From a checkpoint of a small transformer trained on Wikipedia: untied embeddings, a variant of SOAP for these matrices.
Each number is 128 + 32 x the weight over its row's rms, rounded and kept within 0 to 255. Layers, rows and columns count from 0. Numbers have three digits each. The size before them is the row's rms in percent of the matrix's.

# o: layer 8 attention output (transposed), 128x128, rms 0.0928, rows 78-95, columns 64-127
# v: layer 8 attention value, 128x128, rms 0.104, rows 79-95, columns 64-127
# q: layer 8 attention query, 128x128, rms 0.0944, rows 96-124, columns 64-127
# k: layer 8 attention key, 128x128, rms 0.0957, rows 96-124, columns 64-127
o78 105:104152102177110162173103122178157107053122138119132107118092145126122098189122167106128151080129147177152172100122139153102109113130058086116185181144099098170114109165139122167162175117088117
v79 101:131115150121135118136117048121148145144149122142120159089081096155144168097086184147091139125082148145131152148119123134189133131123198069135106207150154126135164091054129121084106138114163146
o79 101:150082162164180124140073147117074184126140179163145103156109163170142152192135171109121166170125140112120143198153131114157128076188166048139134167127103128150174106091137107102120120120126132
v80 102:163167107104141084111153125119151171117112127143134102161127076160130076087145075119171170138124120175141135080128130102122140124098121124195115128107115136138183081108158211111078108130166111
o80 103:104146105154128139140133156123122080057091145175135136245120150158149145143105134138101140086147107139116151194129063118077110144126148159132134153117092123121177136092116124094101158086201124
v81 090:125154099090117197134066120122151128121165143134117110149078109091166139114141150153078111133134084097132151160168157165130087135161149155114176100097109093148109155149090142149136150114135103
o81 094:115148186144114135147144105146063124142161101102097194088116129142102106116176146165141132148084204097084190073108094173120102147101080123112153068122176142151168173071146158126128161133063101
v82 087:163081102106103174119160137060106100085157188114129150073153156164159145121165102158168090155102093140112195104123132124135169134177148096095130121110097091164159155144151137073157139145145121
o82 086:092130120083109120115161108103153080109119123151122153154134152117088142134116089143106136154117101129055079118111150132211053151191173182118115185138147143149156108149129168090076143125092161
v83 089:138097118052169070157102178099141180110119143112117096129117084088099094148188117162137161097146146082172146118147148097118131115107159134168164129084104123198164133175112119177066176148163121
o83 089:209154152150182138129121115117143114105109094116126129134138060117139099123080089155077152126155131171186099195088142157134080142086053120134078131115102177159102124151141105092118153091135031
v84 107:171152098142132099079182106168151122154142106141118132094149097122145122110112170100137157162139170171167034162159137096134147075098086178081117095070130184141111128117157153120089166115076127
o84 107:126109153135124122164103124119139128144098166162088096124118139150141150144150149093159156104133130168138191167105118107080122096085066137131097152091077121115208108195054131136123143105107108
v85 095:204153086127163124128103137187088163117089036111154096084140156118100110082110172137155136135157102093150124092143178163118145128115195071184106130158156074108106102097114154104123124157098113
o85 088:114145139173158117157154118087108115107164163094085150137163111113117140142118108093129132117128134057115119130094140104090178119109128104084169205162149139108114161137143127114107093090137131
v86 097:117109172150101204150123112110156175165161132117170171164127163147117136153086092190154133100122114114164147124179149130205155147118107108136133119111121209116145152072171090136131121118097135
o86 099:149150135111117102200052128092098170107051137140120103136122128108128151105133119128124117152096142147195125107154180186178178183124104205114078156134099126117157119128205148135153143171140082
v87 092:179114137117100132120076118060138112131132158045096160135125105151195099141106096120148096122126197123051182136080135166130101095076228084116157103069140116140097096142151159097157088083110122
o87 090:096107114098204152105094134133101091130087110106149093095133137075084117152153106090092093117117070089129043202112184146163061085155076102119146143097120095173148128156153084118076136128119096
v88 095:203175103142098135194159132065104104113123104106165071102075119141106108164072192146131156106129137077148123092122096115149091122136119192162126149108134122141107125167166194183090124115135177
o88 095:083207166110121108147124090172068088122107111078106083166117113161178173136113117126154148175132139122145118100125165080065135096121134100090107183146125186113112160064121154122160173145069068
v89 091:102158142088108131152161180085136168123121061141156091151175184175112127115075139178145138154143125109147113155072156095068107149141114123169135120124094160173118099136130167089096121140111170
o89 095:103083170106187132184116135112102070135135064171113095168163097188152159091111129141119182096137123121151150090155165148172093110073142155099161128178112133063193166160133179087108125103135184
v90 091:105079083154125146119138119191135105096130144138160179104169149070157147167164112107072088113133149122172052119148112125118111094167096093075170119116087116179089102178130140199128185108105077
o90 090:129103115099093153153184135167167129159146179124130146091107089102089121107169122097133114154122152124111181113079096116142165132153125124159125058124037099142110062156110151068171134119078098
v91 100:142158142147148194090099143150138119089175055105158136122132137102125099129148161178113089102134147178158126142152102185113080122121148155098138135117120064176099175103105095183117137092120060
o91 106:136112111073151139113127098130114121168110178161108143148184066088060110122186101192101094204147098097107119165109174116135148126101155147121132135127153126111153168186106158115147136168100107
v92 111:184118103161157115132128131147091122135222134118131096093071119091154193126145107128013183128126127134116145094130152094136126102080134140115111138128115101170133134135138131108150117104151129
o92 113:123128122109097125112134131105142102171130168164137113136153159130087157162097157130113114169092115113112114096112100096132159104082106134105159115119168153164098104103121161134108112136093089
v93 104:179128162093102142186123064164070144104145185135115193142154150110112114163148129182154119086135157122150158143066109125092116165187121121151102128130133173138126118078125124119080160142104120
o93 098:120152175110150113123131113162126118092136171158113128148103129060155130135150118089136144171208140090096122141111131135150148064096146147156084106108046124166135137141146153110154136112156108
v94 103:124123125148093140127072083129093132127102125142140170140120126132121159112098113170170120129097112177136071153114063111113152129104143148099141158139120235140145145122069157177118148165128191
o94 099:130124088119123113110096183086067136124144194141117151154172138095143156110137143164204169117150156123133153159210134137168077150143118163144109107105100167076124093171103097117102132132140151
v95 101:121172118156160082057111144141078179103138128151114149089145089106138172165186143109137164163138098107091144177109110079142126091147072147126153154145174119097147064120144097122126137108123135
o95 103:130069084149027154110130120141171139106157127144136131160120186117139162167138146069116132106124126131129096115160116122102075183168146058191184097103155123153114108104117157133137113152199072
q96 094:195143160160107150107112178090134152115124105132091089092098148078106153199149167146121130110119149157129102114150107095181175117113096096139131120135137103131104113186062107062105143051111169
k96 075:123183110113113071100109111098119121164117163169116131137155077119145107135144087059120199088120115095130115152133165174164086116137146092115126086083071067150151105103154152188127131147146139
q97 088:087125175137183142128144088109170101098110140126150122138129104098138187061139132101101127114152143079127120143135089137142086152096136132081187152058094076104132123158119128143151161110119124
k97 075:141111144176164101150143158177130178096095148111113132158151141116134217092144120141107151105133115148056140101174113127087198134129089121117076115168179134109199155138080123121104097110122113
q98 075:162100067119145111114169187148138162121156140134139131133141156094085099149121117138165161162138139105069146104141141119111167160156134134076092065129184160093185116167113104135091147130141123
k98 073:138106108123149195142089143114176186216109062157092150119148127098171133122166178146137121089122098128109079181107158078145153115127213124059124095083103157120155114123122171159133125156114135
q99 077:139161187148160136161118123134129145142170153090156142175152078143109193133111114107119122178137150108133120070206091128137102105116066173068130144144118101156093128190138080114136124161156140
k99 078:146120155145143121104098182093107189106143184154104144152141095112094124176137066123134141158161098082151165138120106117138174089131138058141139141149179115128095157149202148110108115147184101
q100 109:206150150091115140157171142121159142086095143128164165167138108075124133116102143130120111134143126201114154137107132134106073121158120108143161152100139079094162162117167133169138145177168046
k100 104:103131105143128141161171087163159197132145095139143180134137089140155193145071099084081090103133114182092073109132204159119146144168112038159143189164133150088100095136163103117154130147170127
q101 095:131103156121103142186154086068100149178132113124162101127117126154097148119101137124121149154137130136141147097172077140141191042134164100089154098164174158135051088200150154149183089128128112
k101 079:154142160121144043122166074121123164144189092113142183129117105149118136128116139193163128126123096130116210142172127127125164146112153108123116098091115148088099149090195155108135125094142120
q102 095:152148121127127127116174110133124088124132182125144122089157115089125157167100131124079134135210078132143117140220079146165154078126105090101171114132100177123132118142126083124106090120111141
k102 096:114159163114157128198147155125185134142172095126106090118101175078103129119102095142101197078148100099125108122130144080141121125129163087058108109124099159143102089139136112180099179128085104
q103 115:112173074094073129077079107173141083162117152130112143109152090137128131042138143132063116142130179113159142075122096071097179114145155132098190167105145136081165115078152131142132158186073151
k103 094:144183059140156111143086169130117126121053103111134132163104098129122181115047107083147129164093098076091134122100131096150129102056087119151109116095085118143079092052102177165052091179106125
q104 097:124192172150155116146149098116133180137132194182111060211110196124129139184058163094092164149119084125113108156174096155153157107137122105185130123121116115168098140151082131126138089110129125
k104 087:140086111108122157149126108154149074091148111160155145099103143123150083189079189064126081098108129086109133152075146124121156210147121107089175153117121191089115149120153095113096113082140128
q105 123:145118189090148139093192136160141127118136143193207100135152110122096144169066111117164147141127075116119163173161116130159050065145109171158108088167134098169121113141163134109164166080120122
k105 107:112143133067127133136108080159158090130093141165105095133104073134150096166136160126115083132132107131080145125156157118124136093162127113170129085101158147160120126152224089111126158134127140
q106 107:136221095132130126175183134115105101134154119135129086106078098119162085119095147139114125110113114110163181062127086139103165179103153111116101133136057195156123083075156146149140137092114116
k106 105:159135153201130013109184104123097130127112121099170126155139153116139116147131122119166147176151150137122169155218080130156115140087143120149053094148176197095125141086103159170079120120096114
q107 104:138133154140099168150110112169087163159188141113134103120119090082131146141073115135073152136120076140120152104115132143168095119148104142197158104138109106140142146113117152100096123111177135
k107 093:098133107159131145097101130085135152121134111085144057142106115120109130126139082185153216172130105098141162162112077134125122145178143053135152133105176097133124159077133138156094132110160104
q108 110:134165165140123131068172149159115164144183087054106087078124095143140156123121189130168144203105140095137104152154173097120133122119153145119140112168090136148115174103189147055093102139146114
k108 116:120136115091177113147130121200107133096121133131095075088066098109105148135177072071124178186051109102203110140152148077121164134133140141184126158126132141109092121118097089192123119146078149
q109 111:093162149112159072068150109122114167071154124147151060162130116178134165114113099190121143150149164089122083079117084145101058161115114136130113149120092080124098093051107144143122107131155128
k109 113:138122128109162126163107117041080099096146113154098139121167134097099157156129115173150151179215118114163077139121087129153106169101135069110117148173172214062117140078163176144151145124143160
q110 102:172148146166180189147179108085174100160143159081072149129149136170162125140183099149124110136157128103172096083099106175108170130101120085136130127144132208108145170074126117139164144111155154
k110 097:127212104129096100138143154143099161078093101150154129088063100091117086131162111156156090078083139174148130160130137154140134142113178174121096135106097081124099074112130062128118149060132115
q111 099:102126116141152115055137093112104157135190166099179152117161122097119136151183131129105055138129073104130095114154122151130143163147138176178068104077165125126134222141109084145063151089148158
k111 094:110130126125151209115089110114173188186113118171183161127116146092152143146127052147131146161093100180103057161133159135170129121095169121165094157130102113083124119165044128143091117168159201
q112 097:120098109152153128078121127090033142119082068119135125047125133146125116097121126092152111079143132156183152134175136139163125144127119078122169168162166111078053114095076139125135080077135121
k112 095:168143189162107171140142132071138110119151137132110131143159138136105119167136112175137115124084139151181137186184138105113106119121120148154167143141203127153196205053140127081104163083104126
q113 091:090131129106143113197143120161149092074149120103161164185105124082141099159117072127121118143109219120113161130126150127120129183112096144126159171087096160147149147118173126162148118200118097
k113 096:061139083111175121146203057209183228142117073113098171101124167131129115181132157096111108112067175138100125094118148130137142111146142073121156145109134198097142123156172121109136110097129167
q114 103:136106140104149142079115181023102120085135091194097108141156188156102113157101150138120159171140102142096152060156134141140086096170128140159118086141106169103073073110155165118164088101099179
k114 104:167147193108134195127112087153109051126065160126124104123134113113147105120124159169159159127154053137118061118091116099073096104160120206138154117102123124188145123105143100128103142122137125
q115 089:124166123155125085106070110158106133071098083134141159117142109110144119079165117147139117155100175120135151158072137168101153160158098125083153160084118147070180075166187151180079167140131101
k115 095:097084132137107098142159148148191164130096113066172115127136159120086150169118051123139103122086133157092189085097136125126130076124100058162112191093090138125069128173120128147142135101129128
q116 088:155097173102104048142173165163133125128185093137174095059112120169138157110154167104165129166175105132107134096144176140125101110108106155180128063053137136115083146157105114045082094105127117
k116 096:144166181130122123168150125163152150126173137109074149102134152114126146147157077173171172101147149120114206129141113152148162082193137115136097136088127111086153143153154112180078159155190100
q117 091:115111129155085141091117130199161103129183132134074210158155098093181090107068105131154140153144137110127124058126130113129167141091138092067146108108142140159158066100182085146100155128079091
k117 114:117160107160133122095118157082117196073038152152134108113154147126127115128163109148187146123074174159153186125094075122106101115123106118160126102123040114089120115132118149105072135129132101
q118 102:138122178129102093110185086168124111113135113146160140161158137065141096141154138124140081144065084110143096136088130097143161183108194121148057122140086110193168144151137174099105069173115139
k118 101:206102095104099130140114149123140201108115056120168145141168185125068142104163077153150148144109205172161118196120156117127116130130153118213104131128110141140158162136088152086102089162098117
q119 095:144134152153109186132144165146113163112110160147114117145096085102186125093142100090178118120146114096083148211080132104138094113123127159094087130172068144099124127103138168165132144133186138
k119 113:143070108095099111093073093121120061099135113154142145134090181178114054142064117076086100116128156112144047119158097139130124131197111132097183125155147130125167133093203117138112135135125134
q120 116:180107135148145163123165138161201128099098149153201161137093057110198158070168095129160129070075114124104128178090170147131066105128124154107126159069161101100201151072147083134130137131151062
k120 113:060166162149098133154076146076131214074132097136133125145137102133141190118139096125148159124120160129136182131124143167128094105108175090110076162106054125119185140145082136170153155153108113
q121 118:123074147108130128119128153112081170154112119143179165125119133127158122183143128056182128204182053129145101139169092153118109097127168162168117146149090120167127044105087148126156170122037135
k121 116:135140117132160096125147161119141202174129149092238130130143153070138137088213111153185117148133165165127103178098109109124101123110107135148093150140109136114122106081118171142117127139127133
q122 108:130122120134177107142145129146105109171091120111139094097082188122104082111116179101142123098124137079188134092130067109083118127114054102166176136114141147149141171101106098113107091079150136
k122 113:092187124127145191113152153103173162121132106098095145087140155182127162120128166095143122131113184151062145116096183094146140174140133186214201095091130165135081117216161129104122148136109137
q123 108:085172139120158086104110167107158156094104122117135104124132153105149081124165113088130151132058095139139111160194130112193150096123103138122098157143154111143149099135153111074131126173089132
k123 111:112150117202175127103118137118112091119115234092063162210111172179135165128146121099108134116117077150171070147146081107162093090117148135147109205165136134158148123169175125061137110135092093
q124 101:162161124145118134209140119156144155131120125138113167172112176154087153142158088130136099135080130130117097160099121101119142140085130131146126096191139193110129137171135162109131212123171160
k124 098:177153111101139118081110161120083123158159129157084107159125117135120084151084100067115098108116109145155157127120125085095101098149085121136132162117087177149164171128129144130122162146238153